Weights of a small transformer language model: MLP 1216 SwiGLU.
Each number is 500 + 25 x the weight over its row's rms, rounded and kept within 0 to 999. Layers, rows and columns count from 0. Numbers have three digits each. The size before them is the row's rms in percent of the matrix's.

# layer 5 MLP up, 1216x512, rms 0.1, rows 1069-1177, columns 128-255
107:448473513498510534475500592515488502463502511483455490493478474481618491499503496467533501483526525469505475520509519516541525515532525504474527473510469488498482476495501471526521478504526517505452485505498484507532474502479499483503542486520500492515519478493533494481491517510496498477458521534519500517485478468485524503505499485464477477460481535481523501514473516532488497485474
093:527475497478490473469478458435514460491486551523569489494477562502475480503510484470509534496501506535491515483496500545521518474547507493453529484525499463540503518488523494526507508489478492506513474529529512517573490507485462477496485499505483469476504483427465484520488494513488521484488518522476492479491460470501492476515478449530475459482541488521482464470519502517504452488490
103:528522532469508533530503497510566520478492506506545495532519456486497545492486507501479493509495511492495513433516525514521477529529488505488509496455470554535505491504530488507507514473502529527489474498493510474487520535519486519504468458503494505515509538466495444482526532491469513471478460493483509447484502494547494532489500486446483479521519518488474495498496474426492502510467
090:469496510492510538443559497480500536469541481451445510462520519500412539471510535487482537513490502491552509504463482513505510461489542554499467496497471500495519522500498499544468546501487524540484473489476417522501502529524467507458516476528483465511504532475502527482509524489495483489528487500521475527479501484504520480483500520534469500510521503482481489495463490469501490452495
107:463477452494513496501511486517513476506505498490545485533478479524498534540470501478500490514481496484498513479485502489493519502514536494520475506506474452480510475494530485466503512520490551532540554470499532488526479538490505516520515444503508508512510484530502473477510518499477499502485517535539490495454523463511485527491517472492523582515501472522463494454450472469505516521446
103:503496438537477501539555539464482498482490473502446496520505467518523486500472514500532529502481545543544492526497474485523480485528514513486488506505490479477506464545490501465528483538488493508495504479520512496441485507530513547466495498533509475467506548479500487509516508438551505554479488536501510464449458522464466480539480536491497566477490489529499502463517527493499465510542
108:524487493497499459530523455512481491487536526480513533535513472485504456518454510522468442534522529471478484536486496599517520496510445530539515507482519509487530506544513513517440488516482532485509463498474529514483496517462465488505488495488476546477506534513477460531489525498525489482524491507534486527502506451532509535499496465492473472485503530512496514556462493522479450488529
098:503475532498509471508508491512520482480515511478523551466490504464524510519475480501499472505577506464501462527489536555501503534487491489480528520513507505500506461501433503495464526533495505529482494527530546539488502458492534482504502513492492520498466493517534513488517471481482514533515475486498552469525500515512503520450512503495486516504489467488537487547465477533477493492471
097:525545506526495515470480477494509537478500459503494522492512501493472471488469502496478508494516475530524512486523498451476481490460487449510549516503489503512521507518508486524456518488507503503472486542475518469489535522521530517492524499516490485515491497498520508492507532521539535548539463454505487522556468522510507485492513556519555481446471495519494511528532509467521497510516
098:536553515494503496537479485496531523480478514486486538490491483471487509527497539547515517541487498483497462490449465508519487505505469487504508517520546467482499458465502499503541465492475503485507517464493532487473519478527469548491495468503500476483500481497488510449484499468501497525515522487501472535487498477474481512502517471455537497507533533512484505553507536513470498478525
102:515494540491542532483570538501500496505466488506468555494522525504537549498475462509472453551505544536466510501549482480501526537497484527487502473494468479543521529488489533471504517539493540546500499488511515529509506512537484504518531496500489453480496480492521507457493497517515469522495527507493459545497528524453504499564454469491494489477506494503487480478488482534505500548479
103:531514504481482456488523529501482474487489496517525502517491469496482501504493469516463491488499458518492517467475477537484476504462514503519451476486483495506469540465525519527442502526525510501533478514532517527482511467513558490492437519532469557471509483473474500538512531503501482541513484522484532513480506511541478489504468517510531498526483499518502448452489511510481469482462
096:512503517530484527507478525511532479527552487498479489497509501537547468457511520483483444532521448475458494490489526519476474500546533505517525456504481494490506514452509482495508507482482545515498440467451489487486496472498506478531528500520493530543475454485515475537478486500494471545489500500487481460541501534510529509464497502510490519520531515496513528486470510426533537515535
096:511549481544510503525429495491477453443482488497496491477516504554536521479494510525466539521476478522555502483497465505495500446504529544494479488498477537491493509485519506528505484510493498479522485496458531514454505480496483498460486485527511466512516523524476507508473526465489510512489459493533486472496499507506466477480505493528515435495496516506499548467497517501521534490503
096:472530529511492506507520515501517531466485528541546481500484487464522476506525500457482517479497505468525472513492549530476492540484554497481484479463484499462490491458506487498498479529481518450426513504464489508520517496466480466493487473522480548504503539465523504498495502510492456508492487489494503479525469507482521497454503490490465487474465506496516526477498519475485491493471
100:516496513498510490523488497554491517462513459504509482485499466499493501528521518447497443502512499481483498498531504525500560475533473503540492485490500530497479494491514524503471524486492534462533504466489468529551507553478525517499484468497525509494518525538485543489497452476483492519485529540500483527513510471476534533510487495496519525487452498495494481554496474478505498469473
098:494549512510523473469554493474540534493541527501469498497496526539530549486488475498479513480508519521503506487513516463497522515518510487497494565504572529533471453522484485478517477452427482500529524475489479521475515498514495501473490506483541480502523504531463520498480543509507490477510511490517558508545502497485521489532481471534445526495474461505528484489515535489488500430475
089:522476490540518513530504470508536497515462533494507539484462515520507457488516518484483506515466509554539505529525477490525507510510488517528469473482547477509464473505493502467454470534529493547458496494497530497462446520502489498502483530509506481502535519483507496484501476523498517492426522533513461541477515485491490485481529520515514540503529491505504561526525493503512478481451
094:477493478511513528509496511484501449503518478528491533500536482565464484542505489535474489501494535506481520521505520455525525461495522484495474488453523451531488521519495497477489499468474522487487475496503493511470494491503580521485523500516529511470522472494515488505461552475516478482531527518477499502456530485476563557459486481496446470467471531467487497509489443483523496493506
095:537515461470549526520497527480525521470532507520498494519498495542477509501454517507493502505501493506499496444486495539482499557484508457468518462495494558502469460534477536442532519484541452510494473517520503506514474521515437520509504473464483483516486490467512526536509525519480492497503479538538516478528490499500497484464520471450524505526448484546501528524474503454502483497488
102:496482494477508516479476477511496438512523539479539510479500517461495477539510509497465526480520520492532480495557509508464481452479536476505510514529484464483469532474474494515527504531497500494516499529486480517489479468476462539466447506497545523507504439463473504462498479474511505529489561492440493488511491490483458487538504508512532496487525489520484437470494505472515537507494
098:485500482468504483502488535515530553493525511501562534524517550484492529461499526531498499479507450494476486476480419464518518484438512473555487489483511483494513516492474541529462481482492479475527462552527481490488531487536520455509507490514505479547488530476481528488520502504474472501498478492479508489524452500493499519508550516524472473538470508529506490463478474494478486528568
105:528478538477508521540467478466463489479471456469508503461520491485481510497503498504512441501485508496463486455489515506511511506558479494467481549447468511462511515474462519481527526506530513521466458480478478490456470492509514480493557510483453500473520474501466491511500509552500542522482515539480473464508501481504520515465463563478447521485495522481468466479478517510488486490483
101:476549493537457474457476481509513534534511484494487521512496554494530479503504519511467470486504529469529539471516506533518544462493506542503520481483494551470509479503526504520490497534510478503483499504490490481488476492514489469480479501486499528468472494525457483507537502497553517502492506532499472521518479510521487520502454498492444513542501508517500452488473494494473463488499
101:477492504520486490565481518534481491530510551487449538533478521553477509439505492502470489480492463484499443511515484522506497497520545492473505471491488502551491464543516540519536537477495506496482514504488522535508464498496529547519488498470493511547484468498471485435472501519558526521532501463510543521494515509509505449512507486481503501477468479512525452522512512532485522499534
106:503509510463490482490516517529494506493502480479538468500508493523505453526505469469447468482496548488544531469489487527520499496503513505496496496475478512520494489454518517541504501546524549505489528497539479494515509489463480472502457491432489481475524468472498501511491454502495501535516469487474480493518486492501480504471493532537541512510478517491490534501470504495499504505525
101:493529473490530471479462499478492504506526510502504501520529476489489491482489523490513533532495480511502489519528493508531531436493516478505489459519523509509474540513494523494451498469488477507504462477502478483513489517465501511509482450522510518507513411482507507515524509506471486514539475520521469495501486487467466507472506499507502493493474510515506512516516480498512522496525
098:466523515502485475510480456496491500486530462528534478494498541492511475452459508508488543478458466473463526489489507518542505551512534511497502499501503535475529524498508461527473482519536493473508522500453509466526528475506496474459498518482457500492509514489507513505494511470490495501498496485506503538460474511514466555503503511507484534525513528474534482454562506476454504494524
094:483513477482534527482482490481498480506542501499503505512500509501485523530490510501480500516509519494520513478519513470541522483503512506534496515502526493488507544505493484501490535513483494504507509497495492483527478503494544493474543451498547546488542487469480529513530504512486497473513489493497523501510498527487486511503509514478506500534539526536489504556513517528483460482556
109:470541489536425530510480499525479447495477503467496502524468543498480503489510515489536490466520502454478516536515470478550503503469536549462514528508484484518505490465493501460494511490487510476506527475486492524467504473491507526494481533482537541527513524451480515537481527528495472485516531492476539467532520485500476537441500564501546468531483515523512485467497512498529512514481
100:458527546499500512497483501484490526478486478502522529491453504518506504506501471521471509520500515510525520464531523559532462509497456535519520455533491482539482542493480528484506505470511508512489518499522498509506552521456550496480490497511509513500501503491549483458534549471556477477491518509504484477513510515462477497484483498522512509488520527495487505513566495507473511499525
097:478479494478476486471478520515513498476498485477531502506501503477485474553480531503475499548444470505501531530496554531506508497481493481535511532502456520516501523574464510475527489510458473467501535503487506507453499534458471478523510476524457541511506502527534496495510505540491557508488499509467469495517483492525506520519476508527492514512509482518488473482472509537501522472503
107:480526478528495490486484505515482530502476481487520426506477472526489492518445488532518516505482469488471492502496482481489458497580521497493506455476525470527524510482527515490502506493486479518517483502554476494503468518465487514503437471536481526551494460554535478506501497497545476478506480493493471516511514540468527500503479483473500480543467516503461468507510491520495520474431
097:492520482434548513480493479475523499533494503516458522472518533512494477450488518521575502493506494476515495497502510500472514505499509507514531501539477523502478509479423492498513466485514519527530492501512500489540535519488493546517502555482484476480497504466462502460527539483517437510482492535436494468482520538561490491607518501516502467535445504480509498506524444517503518488458
104:522500507479524533532497506520471470517498450519448551472534509447499505543487496531477504489516457479468489502501487484518475498489506487478501488518480458485504509492516532495484486512528518517491472505492486498490507523497507487523493516553504480493491516452516461493449512501529522489477539551488495485470461472496514487505492488507493492446488490515477511504501493521459477463529
093:502469477548493542551446491538512527496492516538502560479522502550569563538524502487496520505542458501547477542498483483497501526461498487503498510509496506501506479544507492471503508493485456450481525505470498531467510419439510480453490522506523473484491502469459492467526492481520491463472521481478492507479473521508472512542492494485474523515509540454489530489468477519473507522518
100:487510476520427496498473483489490521485510505486483530533499482491532536502531490492495505503530526480538486451513497484528522480497505479491476479476518524505504523449540521500524470508470576469537494497498513520475502534548513512528488494502544476506555479516522528473467501541494466492514526483511464538512554516524511462473530513493482557526481483518493490517539462516509534472492
089:497568502479546475510505473534525515547498531470494523489495502492524437482534486511514487469472513579504490498540507509489462484474506503482478475478506448485527542516483477512452510479508475528500429525482532477487495478536503489513479511483483535531498502501502504479523459543521517475492512513495496505507515514508497518487508469484481549459502495520499491538482459536504518512521
103:473496487504510470539505496512481519493469490485529484458443497482461483496523511504458488472496502503529526488470498459514478517511472548463505488510483499480499471500527514503483493502523539488514505555474478492541474471519497548444503483490510493502525499511513499485496456537489507494511486560521476474480486487480521490509517491473496501516492491484482526515520562505520526488459
101:493465509508515530531544509483478461497490507536508475504530498492588465466483513490479480526497523502497510496458523506475507516456448478467472506437513500518508454498488504479502509440483542494498490464501527502498511517461492531560532480463530507533537532556491469473522481482485463481505520496482440498487541488481473556496473519487520486497473496482496478517470494468487504508489
106:453483476559493446533526507492510476476508520517504484537484504525495493486486534491494490513450502558551486541543488532479467548479508541520534512509504464486528511515437511518501476505494479477493511528474457511522533493521511497471489499514526536510518519483470531486510535496498507489507495454467485501520531531519448510480484521508474522476514535500541473493520522542476503509479
095:508526464502482484497504486473472522473499537475459451524445492526529560546537498494470546461521481507489514491503498514471526503477489533463468523508503519491487467459548490489536454474545472483525487510460488511533512487460473498492500521492491538496500462533456490533480449510471567501501473508510504515491460493555480510471539505469502512535484479473473507476514521480504518493531
096:530469471489543502479515474502484516525511454506512499511495510532502492496535523465524488514529490498509531480496474498531490504466538489510511521538546523533542507499528522540533490469456480517472529537458407484495526463458510512526452484488550536506471467490487485497510503508476472517522470510496481509524456520500518519515510492486481484521494482503526494435518512524483488489491
102:522541514554485501481472552468483474469565506524539508514486493499549483557527492492499518451523534481451500508472503574504514465532527474524486498504556531512495469461489528484507523494494530490527530520475503484534554477488500488530491486521517499430507510480516498496475514518494471495495480448510459498530476522490495536531451522488520458492493502546484487470480475506519530497471
098:499486507508503543528490502495513529496509523487485493446475476499531468500486514509518474491516517516483502528524497478496502528480507460445490478534483497486521524496539514506479485476508487513493518519514513517478503533463527505461491563511490521495501522500458472518522487495464517480459488521517485469507504490474468485548491469488527471513549493509493552511488482515490524481485
112:498527495535482494515499457498512478482533530506508516523506468463492521472521487494515516524534479527488542466540491510511492430525464520505522512506494499490535511508520525510497483508479476499476498526505519507537490503481475444466474522516530503478515497546463504509476509543457476467478481460521487498468525485521535512503452533495452533496507469530508541572484520539528483528513
097:522493508496482513520503468540482490515498538513499458484496518491496538492464531482481520515496503469471510501499484489474548472481463482480522487510500521491509485497515503529540479511528478515461519512500486553517533483515506521499533493516501505469506527485492464480470532529507487471506496565509480488506484545477509511474509487513510487468464540517464460558531521493527547574506
099:500538502499499493466480496509488532483518466496453457517494494521577498505512468533508531475461482495496543485501518488505505504519433459529499499547487530535477450517498484498479522522489464483462499505492461459498469487468512482529507554475501476502502471556523522507493496519514514531496494511489486491495514489498505517494496506560511511512485515480512496437482524512503516484540
099:538510452501487475526547536486529485505443522494482475525538503505498442490470463513479520521513519480528513463508468527513471491545484519468502525481518462522474507514496491527496544527532483503507492518444530499508496529499540526501453497486532508494548495470475458526484501521454479489532509497510495504484480510492485453516444509540454509514520492498517554482509483515532510505471
100:512546499507412527490549511504497498556456533505490498507546492483447514515494488463525480462517493515490524490482511448484497508466533570510510490487521480514489475507509516510496512510486532506468515520505540488521515474479482506486483502501496510475490466506462551478551492488501491508526506434506550511496458509507527494489476489500471508495468490556480517487499508533478461505497
102:469515460523460495504493475483468510464504498453508527528503510488538464482528519474518508496518501513519485463516512568460523510541482493506492459501486523516455524508498460460506520498515497465508482553500476487487490481466469507482481475511528512469500519533489459480513496457469488520535497518499460511506583515517506495525532490517524485465478515518517521498508479477457494548474
099:451525517488467516489503507472503499518486500495510476517541535522526514502496558479490479505476463494524509543556490508516487489485514492447581501493511496514495534508534499517494470474515494476523475465509496511455540490480477487477451539500482503474462519482544509506484466495461504485495507492499528521516486469465450519493502467487507505488487494480531482500551529478504524476495
099:499509490473489499489500501465490525506526530517502485508502501516513532510518553485542521463521518491497469478466479462532478480535506495495493489525506446556485520472527528503467504466489442483522451475514500507474491499516525477466469485502528485512512536482480503473477523510516455477529508533505484452514533506485461509524476498492522461516539519485470496469526485495491505533493
098:505476461482458522494507512469532496497525481498521545519442493471488517473503520509496528485475504481476515475506536483495473529506493505526475504505499466500489512498479489587488517482466498477541485500507499499500518436521510486493498494476550556504513494495515501508518586531517477569478534508526512539478538462495489526519493482505492515507521524497497545497520524536505490504521
094:489533513495489467479510475521490491535497539513472501509504520533534464557477460478493481476532521546533529474506541534522532500522501512516512495458514479515495477497526548488495502508469523550499504460474455539489521505521482515498536510491513529492545452475503522507502478473500539502503493474458443487468482484497532497505461460535514483508507527488501532452533535476526502498507
103:502494502483470468556500494508500485500507506487503529536522501518515461501435514492512494494517463484528512508520456553496512503513523509460523486545488524509467498513522524527510535521459485484494524473498507492514495523511476498502509490499542495459499483504544501538495526440502524523464581449483500499465484583501546516507491492457483512490520486496510468515483525527511497454464
098:537501495498461482546500505433491493485458478479499447541491541518465491476473529470521499453449519474491520532505474527480493521501500468478454500561496520534527495480512513524530513530487476491537541495511521469492508494457523493488511472535530479470514520475527480515500511523530499497485474502532532547495504486510485517474499501537527536510501516539499508535496551520516521507520
105:495533496475490483512527486479444477515494491495539432539542502526496482446510526471497533481458540520465550499513506480471460492515488546471477505447479491541519505542475509493446515552505541463505544498488500507477514527457519491481515492529473512489487506503462536486484495507490449509539468518441521485514499515512495511496505478544530514533513504521558496513548483493468509501469
098:481529505493515511509530466504542480492508510515493489474498489482572497507457479507495479506490528509500488463491484505550509512468510492499521521513488525477495522515508499541535457504532448514488478512479457504507503523514457480519527491497454486505495507479489480494515458520457452492480453512499498519511517481514486505474437479508509484501484505472507515476543493506495483450438
101:515481511533514514502493520487526538502536509520510542495472488468495478497527523550515479502505518531481474522492477481513456486519481495497477481470458502491465449492505415537485526523494504461465480509481546462430473560521517512495519497529490492483502519521468539493489534497455476510481522501448520492544505515486513531486447520491468530446498459495502453482481558475543490493470
103:497538513527452470489512459508498471510525526512525523474497517489524484527526507585520500518451499521486433463473481469478495466513487505506521519507477534519528451474473502507514510476477499491501549532501500527551494467530517496512488491474491509449563481483527515495474479515537505449487496512496503549534469494468484495506518496520469540487511523525545513487513513525501523494498
101:478542490493514507486537503474487480503502478481473509469491491568460482450515467528546528489483463457490493488463451531513501531518487429486505527516483541509489521509491537527492452428550499514520515535485509491500497521478495489497524538500509508508506473485486466524504496466500507471518477490469491494525525484538478496507506492475471516466502468507529488500487509504456491478530
083:536530515478519477536530495533550497537522545534510498514496561457516518516507514467547478524471494491487472521465518492492513526513486502481522490519453498507479526493467519477508509499522534479461498494513534495498508452495503489484542492537458503497500513479542453498528479466516499487475530476554528499501495469482538517494479464514507486543497493468521510433528497501543503525478
101:526476516502477490459465504546524512485470516485465521474482526532486520494494532489507507481471491514508523490487485524498501462508501500481492506558523528484503495494485492463460439523519501498473538509520504499483476509510478516485494531479448462499475489515545536500471513552484478475472483470487526484466479500497488528475497494539458504482450520532526442488498535491546503477482
103:508458514513489479501507505516476537487528498478530513459538470466531499530521486470524512469506484520529505482490491514528545509471560524538504477477508485499511493460510458510561483520460508534539486485538499505464515451482533497498530549522461551470459526499461484466504427485463495491471473479503469477484499471515468512496539512461492503456464520516515508538505476512459512491499
096:464505517534483440455501494508488476474470519503476516539528523497513476491536458490510472485474499485515481494538486500528519465514515517498469484519496508500499484529510483460465471503527453461536497562468506495496550461508452515433530506498487486490553482492471512479496510501571484468483529499451488476491450467470501527500497483488501450528506471479526487566523529494453574462462
100:434502490515470501494502476548483501439500515491527501454510520547499490494477500511514517539511495508535492429485471510478522565510475503526480490530509522472510497526545461515438511468500525518527499478523438472487495479491494507483469541515470501510465488474508517505498501514519521481528541462473506479535470515521527547546491514490453483521507492513507500519514502491530526492499
101:502534560511499510470506560515513496513550493534463464512469488479569516492516467496488533493491517530518429526473511480460492520478483516489491498476466484497487453521513475504488554536515507514496486501496500497518556550522497495482489467526498504474477478518481499465523531507549457490515490537463495496541522513478506504502512522500535525439516492532497486474471525499452513546518
099:522435494520544513504500491486505479525534509517492490502508497507510513486523516467561481474473512516487474486436460489490521534521478481535500523462525501510514489459444476494528504492527515496517493484507501492538491491534518547499558492495528450478484474499470525518503493465492494520493539533479479516505474531481521495504464506505511534502492503469528536515502460480512529499498
098:531463454512536481487522499525509509461532541483500464470526493479507510521513500467503503518451511490498504461523518507502538488435506502546516505507495463502514519493502464540507496499523485541486547459536466516521503485527518470488486506465535497470544516494496490527495508532521489497508507496489480466455541496478472474484474466504448490505510514476465448505563491503519540511504
098:554461550494500526492514550492505492500475537497540514492486484460526545482505479559459523541482486498513501489525450527437529492488483499507495493525521484504501484494474469481514528465504470540489453516539560486501509478485512472523490495475507508490532430456511465507520521491471526517452500513485483527525513508502520512463518538490506497478459502509502500489522478491482514530520
101:488525459490483480483479474514561478490485524480492481509480516546463477517453464443481498494485489521509445486501531503491498533506464492486517541533484480496508478489503506478516567465491468499524493480507520488513516485526495530533497478508498521479484472516465509526552504459507486508530519539542526506520497501487514506479487499461471521486501458512560505512517521512496460472475
096:509483555534477483519476572511490528500494495485499490516504509525498518522528495494471471501485474510503465520414480487510467526495503509516495463497502540520511508500505547484512508511473488485502544500502518506498427503494555460491515490497496550501488504516538472535502501490549496472473451529485502512507544536508484495496505511519505519505506535501515480492495519508489503475544
106:453457502557501503485495490430531499565472498485509539506536472518534526498448502494548493500508492497481514487471459500505545490518528517490498479522473528539514518476515506498485477450488500490524509508519514497468471572514541494472534485504467497517556492516485487527497512518474516499493526499485492480538505496517466468491510457500524498494481492484513521506485483468526535517516
101:511478490504445473523525506514532537488506534450508511509465532479488490471445536521462549532486503451489502490446512535563502466483454471496485479526550473507533473471538529527531502562488515495496525532524473489469527507521476512444459486515509488497500506473473513510545506533517531501497503501474484452451519511488526491507490527488523488538471470514483535533480500481506467480498
103:524521485523514510461514501499498517476535504521509508465547502498520495502489511521491474456493501514495506507504459474461478530538502503526514491511497481500525453498467514507497502518550482466507513478518513505513506487514526450538486517504499543501459490487547504493544490474515482501487542509514479477520481502461508495510493476463491486522485433496493538474482502476528490507528
092:524490526505514502523503525503510522526495488470443501484464470466488467475514523539516489485510572522480510517545496514522479500504498498516447532546458495465508506515499485525496526453469512514458476480491491512510518482460451523489467484473516536513482493531481531471530506482526528495511501495525558507506480524536550448535461529464479524480463489493515546495546521516500480513493
097:519529485498528546500498483539494450503543497519507510512466511512450505481474483527512515486499530528534462469505475498514523500564511501524453503520470524460494448502511501512493481511509472538465475502520527523472491504485483479512513422521550492510472469493548459539463489532487488492487485542504540482521542524542484490447481515523479522511494450508503510474518460543522507502484
109:494531527530515532503535468500488458451496501498522486540506495502477439482471495483492518542518547453520492537575465558544516531501527502564490468552528521467506493490474511473505514450516514494475518496485514515473513580480506488497495524445509506498530516486485533517489493555536480455530501494509479543491515499484509468531530477463522520508535503526532519517503481467500468526466
099:456506500508496497492481541467487493534486497509551559545527498493477502502498482518491506490511441494515521491488515539453535505469473478505487516543496496524472516497496485467469528532486504520547461543501466479511491540509482425516515555531516528489496515526490483529498521565506543526529510522521489508481480477539495539446505498475509490462475484500511512503477490515452485499476
093:505464509507516496512522486504510491490516482475514494488481528532480487518513455471541539462486479484458492518459567573516496502511456503508533470455472520487485445465484490476544463566529533475492459501497476477492556505503509506456523519471499471525493525483523532492490481454513510528498527498455494482513491526538499504512453451469537494481517510508513528507454503481512539496514
092:478489522504512456450500495492535439496462461527525506464504503486475483501521504527514478508464492534479492526505519496490554518474532525519452512490460558502466500503453503489500511483541516491509497512514477514487526489511513483484482512474490530484468506480491511499488467485507505525492506502517502528504537485516500523485526492517489493497467452455535466469512486533456510518506
096:534512486468471519490516516489517529513507477540458511457476506511472501493496483456505520483513472522532520473485492458462501496481479506493498501529455509488496549528504505518515494512498492486542505509464502510492485539472504487467492494502529547501510518484512476499477474468544483555515485476481514511530489513509533489479523512503521538486464516520465475504486528484519502495541
093:457477515515483530509505502490473537485500512506491480477495505512456535439463506500501492468492480502510477500508491503553499484478489525509496480513480517535509446537505530497489488479483450482544535524533502529478480511503507503510522533512489469463481546503500448514492479511512498517556489532517511497488548464552482499500497511498486521472513502495503486498476531500476522494542
097:478493506480493498536521468498497485481506506491531492532486499498549453496506506526511467567495461496466491499504506507474487477538443502503539467481507514486503515512533489472519513484500531482502492481494515519487495477474468468502499538488475503460501461492486509512512494497505487459516528459516492482547553532543486518441457496503539517478530474483500499523503536442481514497538
102:480467483508515510504489477500488491505489490483524523526478491495528478536511526513446444532493515460483508489503519490485476526517501478516537527497512527507524495485491507498491510493527476487460522505483487536538514482510519533522495500508501514476492513507506476530498445481521503496488514531496461499503524504490542456490506513507482527487506532471490490481522530523505500518533
098:481481486505500511510508503505480481515467447505500519476509489491519464503435513518518504509483528518539493471504504444500511464474497498495501507487525515509475477484478450508490514480509523485453506465469501481490503506466481487468515515470482501465491484572485473469517472542493498532479493465545540495456530492527485476505515509525525480495505491489501485515502548520501517501482
100:504516526519498509508458478516473533495541516518456499492484548436494522498494472489538497494475513491529495505488497496505525481482494510504551507493514505496520494515511524462516505538489489488538498480498468454545506540510501498525508503563490507520463449489499468491511511522486489490458470524508456460523508521545500452445496506521518507515470443454485498515448492477514475497499
107:528533546497526488509496492480494497516511467491481515537498511494462493540469480507539485490474431524544490528529480477506471501469466471496496479445469499496487517465498525538508475495529560505560513515485472508499486515520459524483498511523493506472485495545503547507579458536476504493528482513505500517503538519502497528498486483513463530483491517475478549537507508519534471480529
102:531513461502501549513525497489447479496507511511511491508467482517491509535466495494497503482465475481503463504490500479519509467519456514522496498467496511489523484491490519516473516530558496517539502469501527576473525471505514504449482474498482489521482440495498487514497530545520491467542464495488501515536529497513472510509544483533510497478456504514489452511563444508470517497482
103:500493505499514487478504515499500475511473493539491487465502482515534519524508495518535502544516473460503523567489488502556467502483491515496480520511512452502490520504468530510497519467497524496489474505518459494449522515485501508520542486545503551519532498483502494513505500525462528504516471499509492498490501472477517467483524506497515515474446518506505498530497506519513518508493
106:553500470506500478531453491538480544481475501527515513502499511465491543519514482527506480488499482443490512513510472506513442504493494509492541504512520523518508474504554525492447501488488532538484529519505478462484531524480496491510451510492493491505541501489412485496502514527508492467508470485506478522486487527539505483498553561504488517514518483479493496485493564470523494544465
101:504495488491572527478504490498503501505509488509488496478514520499493488497472534505525522434488532474499532496510486502517480494477514489518537509492458536509492463464511507513526541518481489474466504489533458483500485480507510497492473507515465538496522495490528522492497504506541529517507554524525514477471523514530476516489482493478503500534548498460509448437503486497530489545470
099:494486514480473518528471536474518480510525517513500469513512495498548515502472504501489526516512496469419479443524542525521490507500527456511533488470531492501512531491491488497513522511491518486438468505522520511471516482508509477480486492490541480485520497488535500500521495510459536506495478513522518472486514480513513510505479478507495504410507479465454509428494454502466494525494
100:503501541492486496479492529477541483481508494501577517524463500510520488487492522500502496475496499546504499528487494528485488498450522495509531516525485493478507510480487454526489501499495513525502474521503482492473506511566526532466485477534504511523475491453477488493508492475535484453469504467522503521502486518512516502534466524545489494531521471516471498533456517528456522498502
101:508527465480480494509494519506492518508486493510513463480531517511521470500488507468523496486503453511494436499514540508499522476535521513495520508510474497517485542515446523513487502490524491496532503513480507535509528510489490538531533496495495462464461495463496510501498486482454451508499524476492490481510475514526485525472515492497494535501526530470486471472481498528500519464521
105:576523496476470505511535445502513529497468542491510522486492470478521537505526514508511518526451515452510524555515475477524544495533502477476485534504496462559499545484471479520500482502487507523486487501509494507527503516509505494513538510477492490520472493466513491490489507490505473499509492515502498502499505509493483479513456514486529490495506553525510516511503505490508529514478
105:506456469463516538477530505495492479505533510484488458505514486514503530525560528487501519481481483539467490490479497515563513495474512540514496520507492469505490479482525484490529518471530499494438518493529511523505454514435486475476448535480507476469509550505480530491496521498517452490475524509502495501527517532480532492499514477516479511523461528481487490492494468503504503478506
108:503512481544504508466510509489466503483465532518475506513527507509484513505528510498475516513508458492525522460527466530535496525499501488497463467499536530494468504475433520494479501476479497512469500514521541509516515478497459468485529458517472497497479494477492491488511465516528498444474500544496492539491509455495528483505485483447468494482532491546497512506468504469514488538491
096:526517483492458477496481501497456529485498505479454486492514508490537474503483476474522447490528530485547450512489540500492504552516476497487508529508530511534491465472508494485496492485508523516486510528493513481464503468489500516513519489479527470536528503495513486500470506536516508512509514476503457503499482514533492489468537527476508487471515492472502507559539472535499477541480
109:527519481531503499490514494541472505506482533511445479493466482553504511528504487514457507517537493507501480517496485515506509519483477475528496475480501505479486489510482515531514503514509488467493521517508495488469480530525518528544498515492467524499488495516526521533480527504499510477477456494468536506548548500549512515499510494520463495499503512472492517503488510479488482533472
108:483542493477515497510563512480504538461474501505511456500476480558470491506505477481494461473493551475503540478544556472514515452512512500543465509470506514513506498567530497505450519520506502471506474425508509481516484483505498558518463557526522526490531479488498518462447483504500500527500480495498505487529525508435456519500514497530507510475503472480485532496490514516523514494502
100:507512442467490538531499507475478491462458451530522513512517507502496550472518472500519462480510525520460477515513519491476470509548514509491530507468500514485522547540523478477504487513511513505504484527460515528442499513526497484530505530543479439459500529448495481493489472518484533442524498523442495484459553516518499559528510474550490512520454474517515512488518505494567535497504
102:512490510523478527508518459467541505468507511506537475541449528511523472481464483503509531522484505489520460492501483517504477521469527477483481466518503529470476471488502520504494489475467500514543475511461523503494488484510504506545509513536531503481499470487491530477508465485472525490514481507534537501537513482500486507510514520491428511493549478513465515514504491487510483492487
096:500538507479532486508455500459486486554477472541489546542474487488475527481506551497488503507498497512522520537504520501485484506503534507510507474521473518500516461517502500481500504492496461493503537536504495492486530554526511458530525522471522493497483474563487528541518487486463533496507529479491509472516483478528505520491500514474454457497478486500515550493502490480490475516525
095:525498504453475505520442460492503456490501516509492444476513531515510545482483492532494488532511503533495492502468512519459518468525527512511477502473537500464497475505503471506538499489550482553498519508500498479536516464517490497528514518452521493455470467475491496488563543492540502502452515520476490477486513501501487510460518460492502463528504539463491499551502503529501505498515
092:474501499494536459520474491451494502479525496494526471464544508500487531529529503493512489479491504450507487450460426515497504481498512503505517536493501481462486551467540496515491521498494503490502474535491489480472509511478512510507514490492521496475495516531493491558486509536518546551509475491515478475520498485510517486467450451519527530478510540509521461519514472486521484543505
105:497502508487474501495506504494439506512515517485530505493458476498520507495514499461500499487528517490497497537428521480502504468487513475548489462526494482504463509499525578493472562474460535471491454520481508519481474473474473488482478524486504492478541476543509496484511492510494505491484535461523496537545483494522476509532478477543495484540503515490476494480479470545529486533511
114:467498519514532553499485479502482476491557515508494475492495501488551516496497529512555519482529467486507488441528501482489475520487437481577484558471477491525515488545530511522458503498512488485515462511459452531491480512496497502498484517530485485506475447513493510516526494516497475506495504516452543512538503505547515520510480490508515494512517455494510472476475557529506537492480